Weights of a small GPT-style language model, trained from scratch on English Wikipedia.
Architecture: learned positions, biases, capped logits.
Each number is 500 + 50 x the weight over its row's rms, rounded and kept within 0 to 999. Layers, rows and columns count from 0. Numbers have three digits each. The size before them is the row's rms in percent of the matrix's.

# layer 12 MLP down (transposed), 1024x256, rms 0.0519, rows 761-966, columns 32-63
098:512458570514447570466528461499502503506516458564441484329528491451495530508512501591535490478506
095:520564557505462442406482396468507531507657531546477474533462434395501488592439467536547398559614
096:590525494454491546392490502446522523606537491483495550485612460481489539510515459501486520557443
094:509541552453530451498469635539503429435533496546479446522548444533484398426478466564529551502478
099:469468509516486641540511548544513454446483450562453571574494406465529415522460481541555484468538
106:513534510463541569481524530445527528517523585522501470528540445463545501591498536476545475594500
095:570488476485546468536472510513425543471537527479514421472412462486590490505507463597478562618519
112:534536470519584502455433487532522560456496439598558436445426480610503458449520616513419525365510
082:415476501530503506458388489572408667513536554542419434577519483532422490543518524500453452470509
106:536504412527502520384452507475507601475532564540508544476516514477556472458506448405507456545494
099:531505477589529583474537485504478432428470439504502554497520506501459522547509500453521579497530
122:423503455474405497510541443490504462525375453452514553450384507604481427562501539504448448399547
105:505568444470482545525452516478475453495509510553405559427488466428459592469537511621532424468533
099:485505469453425530552497544436504528425448446466476450442441483465552580412550579468539502493552
105:542537519479485518476502633554495481565530549508456455539544512552475578487504446569552460450524
107:506446476479533474431473467535544443533483544547569485537427563503457450472567537497503514471490
098:499546472576422446445519531540534631538419388492501473580534454518493501494536471547465494521546
114:497520543542369590407478469416484439507527503504507564581477543543452488402422490555535480465598
092:528481491523537483470549428473514493518472440562515424537573544502479563521406511483518503545465
097:487461490475560582552548472542488437512517494470469537389425538507456485473525545413486505380458
099:577462535418607517561560454544533544443477526414413458527536485452546582498500549511568479567476
099:495516512496475500506664475537401482451569577519476488540487540551440547417504582443521514476439
102:513587518606472548535544457541526423503590471445484395517561545580520474463532510465502472494488
111:503547518410584616521490526439493521509509528520572519517560502477586469540549448562578422541510
114:499543461436548469487488441510461481450512481481535441470585539556525398553381525447456478430587
117:476442489546530574448501553459569510475465519528470565467437494452595394478423458522590483504550
094:513548521518533626410551488476417406440492446469516521461495493485488526476472507448423464473502
095:531431496577576475494456489500486581551528552448542629463476515483423514484498429535555387585504
105:440503540472482501468404491500441575530484449536492477556458533551477502463532433534449525491458
113:520499442417446516464517517529566464570462422472475488495411475527460599474547479462490575438553
094:452426454507467517401504505491517364473535547579465514510555511519465578461539462492409456461482
094:466529464467438461476504474560417570533512491427514427599536440531469496451445529424496530579519
096:500443472573578434492571474524478476519545470504530565545529488525390486524522502453444494541480
107:453477609530574546518459503456500437550539504507509422492465482453503507477477480493367488446410
105:550507472412471477395481462514512509517523456478487444504614456466485508470438531543402546632488
110:506467556502455520512549517573574475442447498511580504550467510601514482543479522496476503532489
107:498506475527537469518467583573555475497457427484497520395500561567453448452396514511482554483533
096:579492407503587477413546399520510492425472483501483538564416595517429519548449441473463520481479
095:467435460514505543485472531487544643477471465458511578536495527503445458512490417467561456438571
105:490524544551547508458643433577542551481521492450551580458446446534402453574542396447573549455392
091:530470549490454553491613518508505699458562438454541411504551495494602555519442552444490428532517
090:519512558504411517569549505504480526417483451526498460494475551351558557420502538452434482521457
098:530497478494531469447507533571486481570509439519451436461500503473527554383432511422528495547516
100:522512525502452538413493522528481479491478452593473479508538398477514440465531492540496510465521
108:506523518544471490465567388532486534555516461542493501532352514483443501486563565510446613459512
105:468566504457514491502527504543519506531466458533422550433521524504486604496434556494508492490453
100:498511470482497541477509482491471403542520440488498461416470486526504491444449488394449554553484
102:459531511496561481392473462525604494487428530438455447453441440517545418510519477495423436495511
106:555481500586551490460478459542474551433535453471523496517501490604550516483550481456485531465518
095:469504568584539561500495511509525403414510439560473487461565444509550527523524490506462472500397
096:433485454487546561474499572517523595484497483449555508502572572510482547469450527547504494574476
094:606452529506458504460420447472555515508593510577579550517373562496507481545452440519452538497545
090:548509468490515525420506443485518481555624496505464561469431528480451519543445538452549564541484
099:541465541433607542516534470524488485496433557496520464548388470492479464439514494478470515473463
099:484525598509493524454499514539433505602520505486483454599527533532453452491470515444534560499422
110:414438438442615558547464498533558524579544530559464542446551544559449495464484475505495403518499
104:479536545452474561476438514537489437528442429548437553534425503452465515469466502408569482402460
106:447501497530523509510559594528511502383503453510477560496559522451416496536566541500449563496507
095:531478460508465500514523609428508590441537576442454541489529540549446456444461498530442575455562
110:480481574501530556517479432495412539474483528446579483549558454572409434483468425496553463545599
093:464499485532417554518496536506432363470516514465433548527496517452430566423541417473485473442458
096:416517535555503483444465527527493534543542487426491568540542434467434487478553443433489624469632
101:517578512506428514483467495497560473372533495477499474483534461421541506463493502559548433489487
117:524539367472591482591472555630533547456482461504480556505469444581525458469528497575558521356495
092:454533493469437487511514478491501434525473517469517518511422505509518529433556431541444530480431
107:436501527488380579479536557452507525508419532528449493507452456486476460498461485447505525531529
116:485492494475559558509597411563454482579490556487614495479450490569434508463526485479559521425444
097:454474444522512532487452515508453425475508481547573509598502544600491504537432462448457534526505
095:478527527560441449533479459530473469405589586495567416531468477417357559472543462466461440476498
105:553505540496401468482525466472511432433516542581606466484500579459414535331487497453510576530450
099:406499500373443548440601504548509452597532490529457493436506529520621445589439514487492458409539
100:460558511490460469483502496452534574504493487511435399565430451489410477523559487507619462517488
107:519368515478577516414464555555508489398579435482486535524400558490515516429517548554469481434484
102:408492448533483491464520388580492569420428467495488464594529513448433461497537573443491491488358
099:529536458460453464521447489494436482448522558553399556391526459493465503453502402559451519467494
100:550508534501534461532494533377443427535492562537486460482531518420520512469496520524544392465455
090:513511498457538570350561437441505538443605461488542540405538530568446505495609508561510546561571
097:544425550492516498429524438436458379542511466507554537484560582449462508526532473500395438528522
106:531464512463472551532498442524474694497564546439515559552525482466476512515470458496407576519513
090:517484583532454436482505491402551447549530475571513417570453514499377512546522633537461386392503
108:469569483563513567462488453525535482419487457480430537570563460523478484465557553444531497447491
089:455463446504544543469522516448526496520505506469529511398449499401515417499506526552501491590567
095:480498489540467520439500541513496440433399533493448456566471463466487506523521488437375451497562
094:525551487535497422486503540572525510479521605535396540532521481542427436472492518519439453453494
095:442533533470382428571459574480533407546531498417448466539453553550474492536530489465481457528508
097:409530497577393499446533568468498480639619424533594507534482497530503530497461487494481488527510
101:528530521579536581389535513564586500503523485484440508550617592590476462528518466544488508492607
091:471510526507452549404578404400572564432541521582591532527477531464527373492537507404414567504516
099:533450471463585447499482517505459434611495505590434463500528556521500560415520539524472441562453
097:504426570573559531437517551588508441555458450484494429447403589554492535513448548475428475498507
106:438464467484567427532539468509532553476556553590520460454439544543467499487518540491453521482440
112:514502523486500485413471470479464472498478474472579460512516526570485509505446545562456397511498
100:483523552498563457520477465561573551498531449489407473551481456486492449519429465417554472459584
093:458489478569510450517464539527532403552554480487532452476528476471564487474432441527457515466520
096:512487533500534526545445464541610471527506461449541558435432547540481473405600569499522551447458
090:479498533518528403518449542469480448521628566548502486523408481493451502611456526438479528469483
100:560466522441595572444512467530596493445425539523463438522583495575435500448395559465493506531480
091:525452453509565503459525445423470478550528602465417420441567585449547630460501449507443504524466
095:419465452505432432541470481481444508525527491441533512512529509400501573484511527467534441479413
105:466533448432494422497524504524464510439463473467485479556493539476526501511528516473470605580493
100:522384490551485527430433513490527480413485473517515474464538445472508501472620452578492554507434
097:480524510521509489486551495462571669429513460493496509552479480415566374566525457490485433541511
082:453472480517508536563509472549518413475545534597548491439464445395452521516471484454486468517569
102:451514502538493480458505483479518510507552557513546473557550560486520546544557485502495508487493
116:584404489538500437526521518556486474496593532532500587523519450582494481556491530533458580489422
103:450510505498497494472505559427473619526561452458476520456569506447587553489529478498484473533500
094:491495474521528447465478459495544497476540486501536507463462545464483404364415464473405521491523
088:495540530487424448492479487570528403515474541543479436446534449384552464454457478449482527508550
106:417440489540524435438460496450524486469451535540514433456487498435518457498532517425505492496485
114:447515511473549525531539456453494497542434529409464507537520633544506539566419430511522592468507
086:473544486512503519537539545558623504536564499534453442382470399535540461456537613535541505535473
103:479529383531444524504562499617520402500436552545513463510596433452536528518496406443449519550498
097:447587587515474573478503529570552528479541425566488456615482492521467521532590478533502466349525
097:499448563426513455448514500545535587491514522547501521458459555515454536487558495534481573404463
103:510549554582498417561488457485490520528467388532489525420534497450556591451524554551505418514461
102:448488542536478548391609489515505467538529468488480540431438429475648488485502485547484511440454
097:558555506497466547534538549502557573366534478461454470588497475472547481564582544476518535516504
105:522425436457508473552528431549437405538501414482540485544503538429494497448472535447544533455558
099:493519511531527529425479467459525415464556592511566443469548498467488526501471420443457512438494
110:527436472497606497433606586531563413466462531452507457498546408404529506490523505393449488491511
101:563518509540528490450427428403633541538546480515553468565524528533443501504448567465567437506502
097:473580508446548435438516545474603477561485441502428380485586426559564487452586556503551374502557
103:477467509558470518572485451497471566527480440519464540507484551457500410469492499557446522478442
104:542533484525568502443493414500522555436480417537607529535527477530474527545519544432383654544476
093:468462474459478506479524514479505669466430545351483500574554461537518578490543518514486508604487
104:532562519556565508436471402513439470499507498466529532525475477520501519571517543485485530552571
080:503518583448527436523443507537497637475557494485601565539493477460448576518441539540560537552550
111:440484479456450473423493421461563515615440502457480454526572465487573459632527519483468515463537
101:472529510540512563439572424428479441475543523520437513503451570492492577458571450451436426532477
107:453439496488466442508469465459560478559504489563508505565534536417512509530502518411424473425536
103:413570524531456496533500498506511587582549504502456485498544440511482530386441569578491432452498
085:514450477465433458429455499460470677503526546450528516521503539443444567479484482475419555465452
099:461443556431558418586527474536493555466503549428414404501535484437481548508458423498504475495464
104:428467429520488524487536530477510501427444575445614384469518481470552508523497457453520452470465
110:505518539422534514485479461489504403581486559494497572498512479538519483432536498482467539560562
102:480434446625429425512514566505563441465477496402492499517508464522557504436549438465530513467436
103:523539426509487475522479579446472467485515530559401522466541416443425536526532455434484483509461
104:480485462457608548576494465517487508583505576488512574500457560488507476500539425414503519471414
104:473443507571544447416514462473450435548483550461482469573496537504632445427511432511492516452469
103:435470508557469479563468478471562367448499551502583438408517511455513492497455473454512461577562
097:527508523502529525431490472496524435500496542522486472585550533581502544450456575356490523468374
102:476481555611429453514493487541540596469434475516470471441489526514474466486382527483518514511563
095:509523479450522498550552497483506468507435521424447456388471492526531482465645529428529480526540
102:587435560470500499554513495505433471522482511555622555485489528535506515537526539475411518458542
107:488498497522359445518505444486558372582508543528592436464472488461474497483567518442421464425531
097:493498546539411525566465531548492696450514441491524457558538537479546504443507454477505560514553
107:500500465486477505463555504509446418544412503534501536468423446502459519413565535534522537424508
100:474568545530501521497506547434498658454512519444496560501517434406495517438462494467518559511492
093:507506466593519551502605477446548448610465440433523481499554524569438447598508483477536431470495
095:474494536451489519568479394519425618555496529487427394500489499594513411491499462444539470575497
089:609421557452535489449511562490489500513536433403573574548532507411464614518495588473525465523508
091:512481562485435529520554567410431461479445467475539535442485559537317556552562596509538585525370
095:493478557473519502625433522566432428373493585468511490422425518545541453397542533490499549539507
097:536530556432524417510529465596498436535541464533469495533476470467495400493509559431482438541471
105:511535432438537553468541494413626454479430580567449447493452508415411502508602512417566443488459
103:584474527515527475482439533513535483488360493450506489581466567561408484589480509551536464561503
103:458492563467462588464527470481539513560475535489422468552498374534528502483568520578451472516537
104:555483541590450529344531462514512485565546488420460446515538453522557445532410486470495451522434
098:492393577527501459486455519515536450514548539480496498568448511553408476494469446550512491444526
107:532529528562467471402462537542505429480464464559445558422430569471459492492434524502521580575484
085:418478486510520505602480519525396546487469536487467506489447497481580555457497455558479598528581
094:358504482407472530526538513501468407454474463476396486516490532552515525553449529486502443572596
097:521580563471555518553565483467463542411538434442534514491534502572532423479470443487563513437412
099:419519496538492496515522519534560512493454469593470486481407500437540469564503442455434594396467
099:535468508615544391500467482463545387558512456493496544505543465533483537439584530504435490434468
102:464575474388566488476537565531496521512506530517514486557452515461466532540477446433479530533476
100:505507425429468455502575494582604631523548419497517470573466516601454514564567519529600562485531
109:549520514540451472435544562563462438502488487533448508485576519447497428473491424449510526524516
104:574519488519483506496446527459569512430534623498585524508529493583482518419488574407487498511493
114:591503623606488558514526368509420546483542508483539539463457539509451462423507521530500536554496
106:537467436479455520536565544505496497476446490460424424508459514590530442437478554571456563555570
119:374522454513496560495514476534490488562449421487457523404552452495523488421607572656476476558483
095:466485499556454517599397546504527585488526478528484507535511602534534442433483495437550505495488
122:509438516577486391514552519484512524499527485501497519515489548430460494464477553553464553487538
099:519484516527554511479500490536546400508440570506506549482605535498494504503486436623416435472440
100:427561581493477491564428590565470468418389519443529460475448500400507526446500446535433484493529
107:541546522589470525537550517429473479446494531453455507506493477519494417554513497518411474517487
103:486531495477499491467526492418447485446471508542476490571529500434467533390532478518531492478582
104:542471398519497521526480461485478460538470447514492498538477583420529499525496486536478502493444
099:523519566439468414405546440531639319540546531544434467529555445508486425525444442522542401477523
091:410496438524530422526487433517518456508520516441526557544515545531456434559536481471452506521477
095:490478574509567419506449491570438528520487525470513450523462473465549464416469475542468461459535
091:496541472519521472607546488490502610497420457421486453531579562521526524495494561451389429481517
102:523532460469425437441600467514565512403476507524461456479554508448511508481469511547386471484483
098:497496469483550471585407506512508562578470459444500543511529525529457526480493531451497423561475
079:442519442510536425464400515448526513486464454524476460504446483521513426510460485531491509536462
094:424517478451509498461569601521495436464484602543472489514526519422464487518537497481505470470441
100:618447473419466514557551499617529506530431465443524524483443506479505489566458411427461519496449
101:455666449451464488472516452547527475493441561542468560544505478503513433463492398554400531476437
101:467532433553562467522523498558469483508531494521436478413548446526540520427540483476451475597447
096:538550498512496455514489550530444488388429450480483487489521514468529465430477477457604464511479
101:431399527415490492438529533555468482439561500463442538485438538412535561482517517611498567538583
101:493560551529476552486550496501362488591483520544574584503488523624435505433513503519459511477398
095:518508396586495559439495437507467501475480473520485435445575538511597524527564511481518490528528
101:479498367505535501440555531459525378421464574551473453498594489517529509462447447526555458497491
104:520574480462515513414550542501405582490483543479386490441540457524621469517478517523475448546510
109:561519481501420482541455511385431410510508459553556516424491515437457482496438585463482538449603
097:527423499465549400461557421433463491516525466576495474465553503475514527478524496493495527494526
109:588487473474514493425508470513448415417467493468570458504523424535420472503527521457572566502524
108:537489526479473614478462476561467399484499493479565570551579521610570530426455511550483509469512
116:524445585431486568437525530500488497560499544517529488554536424509544562450584583502549432441522
085:429583568480505490489529456614538467476437511425493518459483479563528459415496538496512511511404
094:439497500488470487539488476440530661542572479409456377389459497521478540479505479568603479473543
094:574505503443468615493559462447546480437510503463487457474487539451482562496438530411366525586453
097:492440493462476547487444566491466373532521504490549635460529387565520483535554480504541496433542
097:562519512537421459513446532491613361627569514490521447488449445481521468524481487484584558459487
# layer 12 MLP up, 1024x256, rms 0.0645, rows 762-966, columns 32-63
096:552503464525388551601450465487478534485503461484514551530446489444399463469512519448482518447417
098:533534542501471391532546553475524480546533468525552554487523582482512422426401571486474489496453
095:444411433475505486533470488480535464618531551443561559548397473535522593527462500465536472433449
099:517479478495537500478499575522484512640527544495505532528485473562606514592522478381445509474381
094:539509456430509419507562530480495480466449456452411431477412541532613509562458467399515543497454
092:514482487480429518520442593483565499535472549562598462479492498448392410456485540551547434449635
105:488471472606434561501521611548441506495495469494543601538498458449447494533473503579529510496611
087:476483545475536472446423486431514529509558474535540572553389489468529496466494496485542543432575
102:599533553533485522519371409551465544534477470534558520534520445451484477535528595442553602450501
093:506487407526450474605514449574518458550444484511417521592458524489528437485589514531498463456537
115:491429483472570486489494388452539534508509409552527509494521437509587525517560509310477510508439
102:498510504471404537510513563484432439515432549497399645461472522434445453524472514555463463524558
103:450571410606459524486493494475536431519521533554530531555560507538513411586479523560561572489499
102:448465469395490525524398464499474400457516433487470515438425501490542582556446380458595558559539
105:403539567502490329523437520523500480424512524450425490510507501520520485531429438456498451439523
095:403382476510492526489408481469550514465547511388526476448468545494539387579381543395531504594603
110:488482469584497431571527461452482410541462539455508507641556529425575448510446516435543491529452
094:515575446423451508538434538482435468471578535543580463493505495480534523416490484477476512496471
098:573508508525514481621513433406589473481429502495558501472494501478509440530517398435552486491647
098:509502394524541528487373531382512496482501448515560493536415492456517513546460387430415482499574
103:488447440598383552518518502405556497584547512522497557635433485524488516491501516590513489510561
100:473484439429440525533502456464441469542477615482571525533525528474445561482514520517527507529514
110:501445463584552472480445611454458399602509508477444625487438561476447502616489498493555531539589
114:548431467471471363525425427453428535554522570478555509501481457498534510553539482460574520548459
109:552526501570486445556575513570534514555451616531470517497452440483494525463526549455484618524449
087:423476577580487455545496534454553459494494457395493548517494463468484422493358516555424471579505
100:565574436472447455530431619522539542581437504475507544511443439512542446460492532552532520482516
103:469422578504416501591428536554554425470506557407596523449504461394478554559440495430444576482554
106:530551443511502476494374486492429446516565513492449527431527525510583439488497467471503481521602
100:500556488470534487571489475487464450497395445526478597631501427475585581549506583509561534509577
095:497499585521422517414442443436481455558498533537436516543474480437443517489415500566454548526491
097:486502533467596503462482475508465489595536473499390478438522407363519483528514471506529514548492
106:626496537412474537514542554512434482556485542475588534518503558523397499511460524411517486595509
102:527444563572452572545502482539554450574435553465455531607477429412504465519447509423473454391536
105:475518485329561518530492612497426542553452467460483477439494398509523505518505457466450536596560
103:454535582517512458509538586516454431526542515508481434580460567522440564505482550548452521452414
099:507462520448507532474524399422426525564554513518520475461505545536561427516398575460544499454522
096:544507509497440473625470563443514582466462541501489435544513469442465433565433540514406525413482
104:550449516492504545575591492476420492574608551514498535522531504453427538537522491450541437497532
095:552515531524509486507376523486539527399499415462482494510460446416458482466431535425526515589492
094:531441452494532454551436486486490495477484482485500526478450501529494506532445538595551544506523
104:568566545452544455530458548560562490495391542478530475479456524463434460528475581408444463551505
099:475462579527509405540353508537433439516558526443520489475410366447478495448454574363556488450487
105:473493541494469523552514549475534481479547641474578551523438562556451523487529523429459467562585
099:507401441556472464560348501509549483538484465381485451553466520501512431599519499538512564552533
100:527406569484561526548352425526499489564468499583509536440480491502576509473454446443538459464493
101:442449496417544467529496507412499537529496445431510499457527419512471515470514504499551506511522
097:426539453560535489559442527413453514544516582458391577503557528457500437525481429443541422456518
096:488509512532467436464419521418504390621548491529610613472464557458393579519405595444591463494485
095:598532654530417489532432475490569527512497533530448510528489494596522524532445510465468588405505
096:505421613547502539536483530520470505528521519488406461440458447520461552421574495464403462574470
093:435535551515461470567413490543448374597494563542420528445564400480473566480547536461512461471611
101:483471527581498502518420505398469433469513490486523515496516561524384478495397438521460579581484
101:542476424463547550483516505525461550519432550489488492460445547469484505532456485382492593590462
111:479463522509541517497475510502496499528406480497486537575450453523570489554376469475530512480592
103:560486468509546528490516604483564483514540597455529413556454484529453480489375510470616522540511
104:440563506540542513496503502429438463520503500458575468520521472528527518480455497428550494474527
097:531477529494596433485532566548552460493482562451561512592494439562492456528454540506553400484500
104:495465506487505453485358549470505482507500586513562548469444455443482565569471432460499471485587
087:458534473415515464516523530396542495477529558501537515554555495566553405549475442500479585587526
091:519504548621579407583594434481562573562497598474496442489427506483453575476455588523493559532536
100:546389588497585549579444443520511454509510609459549460448537504466532479412525460440477509492561
107:538478554478448436463509553433444463594484488478500521536494520534480555478451470439530462521446
100:455478460439455513533542410389584422485471507513624456539417512486478474479402523439510523527487
103:567441469464509505581486534446457469505484622504395474477505470485559548476516523456581496616472
111:512438487455431467496368443502423375583411525417441475498487415437496401549388484512446561565587
094:577428554554480465476496486562571517486529495451446532481522480464561497571485401614433538514427
096:522530498491542622490459505505415494490562525451577653579401495501520506473501488551565515560515
101:399468456368508569577468603441454518505530447485607525483351442556441511520442519480430639522538
106:455464534521379486504462514557509468527480551521531581479477491495381574518493447481591573491467
097:491515479459538447550408575480482497588496497441481499453464458527503479473457502448375550434582
107:528481517514494596533515476470472481605520513535537517491513529508491589614488463396537471521524
108:471557530541485482516486460517560531443520534564532460491561421491450528613511495556564561645618
103:499437501492528514571510514415518517639548491519535546521475445484633528488473473484526515535522
100:511468460504374455520442497517550451469538541546527515434531485518450513525514589468474481553457
096:511457505532525509559400602514525469576497503570484454385457478523467466471500465522476482487606
095:528450434514467430555522532401443519597587553581472556492540574500533504558506456571534454479458
105:532503480528502408564543553493550493501480464437530558497548483519529412479450568444396579542586
090:558550500578532542527574510382528387551409510551441504461534467472574485523480547480463552572502
102:523492502416527462497506436386522502557590468564538546448455490464444505509531535494552502516410
092:492572481471445451511439482459431461502604577574523433460455520619493537462422416556505526495470
092:532449414609423447490469494505565417482542518483494514561444513416497474559472526524489487469564
093:565504518500484555462479516550550522452569527594420526583488512537471485563518407512516536434503
101:582489531421547509499451547480513495443578424551528461506553413563532458563547491445558498496504
102:502431490573444508491539461431555514505475495561560545420398456490642519514485599480527507537503
097:483464572506547550508429496488531359505564439531645553456415456533538484476554561567519506564420
094:610476489485488469518499495450499527476488537558413490483474542551496503589519469481541635535516
101:476517519522379546466417489571613472440473547527427550482419442397463554503604451517574540500486
098:461530472503513555536468419532496567447555571552510542433523486494539516548568470534533491469574
102:547402570459518423546548519503521440415559542528542501504560551537496547474468533528485442393474
105:399458516480525545504459531482534462525471508461513525464402444497508404491572451445475492479458
102:510468546482458527493457508483567502453508538486620526513493507492452554438580418499438507526477
097:536468488577451461464445522377509443430411451436476445476466519571558462505501528519512458545451
097:503483454506411486502436485491443496519513596464527532591533460447501495542404437459430451577482
095:473493470534479549492581391498515526525512536593489557520393447485457499584492559546561536468541
101:491471501592373492603476448619526503472431582475484541570487586472501452444410501560468476471540
093:469475518511416437527485418366445450506466562474437515455428548511533421576460484559577560492563
099:518405487408443476511517486492514520519526519479499532517503503483476426519481492595467556528510
104:435432451549488484568504460510542409462565624494586509590461574469461512553484501416478569558541
101:519489433460559466457521553502467509449496586449492600482480518555501606525490526534532444536374
101:543556520479469522517497407500528572445515434486513604483502440418544533519462528477555544529566
098:470438464541603458529462611505513376538517556565463553525396512455467496534467509492446557547563
103:486551433486515477590507439617581511457498499492483536471516467463473458539543439488448520556582
105:590468548488513498552581483499531479512500462525523428466472490559560494499458471417434546523496
104:553472516501562578533574567481430468553540569517469585526536578479473517447467559458475526513551
099:432474473462442444579391502388474535551517540471568495496444405468452534572599448434500577540454
096:463374523546544506524477470396518461505462523415523454522501492563417531517418452524608547525469
102:545405444537519456514414481560518499525537552510538602436528565530486553488503520558478473474516
106:456479557558463498510409454363486518515482556443574592564468486480465499448470539527473602451552
096:558581485486406487516473460422484503454504514566497453408559611553533573490484477555534449451506
103:448473493444423496527380587443568390574513520537500559460323462495523574535482502488576589580465
100:559404524453429507528392458504441445546457522504557610517562501484486458607429520539519610573458
102:515461434471550517521460485469510565446536471509462526499433483514527582506464522516483535502453
100:469396498542460589516521532531611567464485531499515454449491521515502475554513494520544491562541
101:510523488477522573560433391541463527517476537485523451536479491535543421471424456541546524447544
096:496523513497580424583443448479447562502532542442449523456511513567567539544385513509603464494529
104:497520536458448512451489452523475510536455446499543626475512516526553436545521490469503502566589
100:513368511440498540512529486567508515520495623492439540478546584430510507473534556382459490550471
102:553520576544473467565541535469455510509521545570424489556484498549459440515506460508574480514379
104:497523473482510387502462465473426474509526545520423536453442560437441444549522572481572451539572
102:586514552583505428543482528560435494456480539500403524462465507580522460532416441430488567497524
098:581485462460490419497491555510547488558549500522528535558453514534483403494457431417462461467466
103:535474445516490524494485548425494536494644513442470595497480515479516497468462476518481550451509
102:535461536453595548656447574523566508533565514451480525550555452499562413475502509481541495528505
105:498571461584446492465392427434555429484472537477521534514527535513458414459443475452422607498483
092:477475428557502524490452447502551485433451516492554443537433562494436427533472523548466558498540
104:473521439521569512538534417489402491460612529527518436465500463485402525510465557476453514478470
092:627472567555521551516457457428491558495527512453490485501555405545540458586480488529459596503535
109:496503451534569459625503437548506517498446571553527501490469483541468481496470472431430529527422
100:505462500540526474457531546402602517502623515492529594605434446484444438562490494471543475554504
089:525434496477406515505400491508598573599479564503533501478555443496622505562518553566533463492465
100:518457562467466496591452440488573488507513506555490487434544496573527446504485477460507566446461
105:552487498473466460485480528435582480530537528500525523549447560428541554554399501415509561486449
099:503469549509543472604450497405490502574498481438562487577491465518401514501484508424422529505530
097:544512491472504502580545477504488510581441482570558485518527545425395508499446452505531505575606
102:405440563487516510554504515407447520589558392543584520558493521530506474534471466556434510545586
100:547495534488537502557515516519492548480583486616602476442460445492462575507403501512475637407501
101:463515560469502408485448434375561510525536425483553532538470475469458540534471532488512434567499
097:595503531559528563530483526519403535558506505568516609601438474494514507602488514428479551447537
099:475494485548473545507453484545489532439432593404433521418428440485509469521534446484414480511540
104:566477437462443443552545589503466521532534387453578573589458549501474484490486449458585491598469
095:522489550565441483536498591508524404511461469485505513499407453537517470598451491583584508410531
099:619561493500539514446423495474474548472519478471596551503436422539454457582483462473570596570501
107:439557396521453460565498608495582435446503537555518568484433436394496586454473462501474490458576
102:501496507467492632493456477435426471458453479474479455404496519476553505511451419442551527560498
107:517519460517484499522611568497507484482453470569572459515422436425525507543376505466470485569535
103:479544589504496476498484511540576548557468476498520486608447493417500524528488594543565508394592
096:477471589530446466583569477498538413518538510442551561505523579362600459445468516533464461558521
104:474504538486509519468469527509406502437419509476553445479522521480422598503429538512446580424576
095:463513466427518481508568534446466476533473532479488497535571450498573444542569523452453510493539
096:497393456486426492504514480531586427482488610488398598515448506457457563571457531517477451467479
102:539464487426463483516498498438456388469535534508497472575445475427441552454458480571494535570478
098:492516475570539500552444452392494452546474514489449539537514472511363548492506515484452588513435
099:442447520507450509527386424518440501577490485423529582547419533392501510623511439512510485517533
100:489508508452451595458453448432388484500524581471518558530540616474454460632492641491418557554527
093:488446442485541488565442590408415442486529497440571611506541547524433426443368484396474533480557
108:491490506537537487479413444501551500502566478483510517505501507488540449502443553408471486526500
105:478508451471424391537428479528555462593538604467451436515429484486497497476466570448548610462571
103:519456485432482565610486474470455471451562504416427514535581552391500509437537433563470506543604
094:569441479569433501525490563419438429489525517448588546521530491463517399616496541503503418489507
094:510518495565441540470487524491527526605443630496478562534509496546537501555578466545474528515470
097:541496539435528440526484463529554501467525537558422457471500581487596504456444563500508585432537
103:546406501490510444467473555400557513525381480564610446574534495463480527561492528545455502583472
100:509439567537499545471504511477531450465518426439495515514414467485467524552536407491476516565469
103:491573435483542413574440493582515503576476446507550569502480548470394411469457553498490490570626
101:565543541451481489564435483500430538498487496436485513482576548564505534499422556472479553599438
104:605411514514472554518544468475474501453567484460497477586487519496488485554537534469422515535508
101:512488504449548479524512396467531506589554437470511506512461471486487567616499500419586491541541
108:521486499482457487588492508548452424577435475441535564468466502453558474493478484470396492509525
104:545553604532559471577485488580556513487454459436520455547447414472492452525581420508576422466533
103:444488422542519547503415434536501486479490585507537576623464409485466464549451473356483508591472
100:483545384492443549520515501436478499527502498536531627564483408520464608546442600558522492542463
112:515431519485491476522538527486539458484513577523461481531440441518486469482425480463486462395495
098:523482593511426439494493509475452491592539456494458502489429550429515552478419545534447425510500
100:595414555504500502419526455467485463510519487540551570494542456453533499516493411320506485432509
101:476445456537560560561449465495519509542543476475563616524492504538481569566457518485514505488538
098:485539554538505443534528515561577395547498554531516515538500530445541513520466505423515523501568
097:593445448444468499531478500503420475403573509549537475480558468471550418546473530422538487565485
106:468482532582497418596515592479569530521474537534591465506468568510465470490491604514528583484474
095:512491456453470434544435484566538485483466589448532471436446509447493465497396403400565550489504
099:525453596529503407598557520455485535565434521474577586519427505459526523567433444483428548578571
099:467521470569436585478474499472567547384503472574562517537563452501501518435528507569621549512603
101:465345480456452440480480486487525532523638578380507476558431428480594550443405475472479559539564
101:627521425419469487529488427476598504537534497471518468537430394502575521503461391578542466473550
094:471421462535498421591473496472523379575451492454462571545437529506501504521551520506542537597441
101:467451440457453551522545541470525521476431561522512436445462548420498469522527558544500536520520
098:494498443432512450457467549520559398479529513507522527456416516517433576477473474509483460566598
100:481426506544499472496497529475488495420516486476550458537528475596459459436453491568550511461522
100:547504506512495551429504376491520371493555516512435523518442550420412499634494537383475461578496
097:449493518490606391533411550436521488601564517432626511444461618510498514508471452552488450445580
105:497397531486453425526477470492523486538584575585494500503437444420465589496433518515476614559471
095:573524471480447492458454406417609446465566586486544605478456484453588482593476521415464556439506
094:573499427517510515565477519493477486564537450497495559443481565521559567467496402423487505566537
099:526416531529375506459445446533563464531490436428496451576511456509486536526481555423554477587529
102:568434448493518416457392500495471478470485575451548477570565499403436469518478484517500466447584
102:472500474552428552576455446451429463588573497481519489497524464431446496471424468533437536442688
102:522505488570457605483429441524549457467461572565490547489569475520468429540573469585498511571555
106:536505463548525426521469437476449461546510567525546520530365520491445547489505560457538504477567
105:495513498438513548489459550517501475413495489455516449424541449453555480533533484497513550588502
105:570401528534531511467513541486497463553570513482471588493474568548464585449538485573501452453434
090:526390433579487456474444469435442484542532373429494493496525448511555543504441475485484536504514
104:518503542506521476538454520504599524613599466489521478516533541510495503528369509491636485544521
097:575452570493476508480472385555426498595517445542536430492562521567423475522471533490467641476530
101:633507513541551492544460456479413512502512483543511467535435448490641412506483569467548464522448
097:461442539466453582492570510574463477556560539452488499541466466557487451555530466478543525507566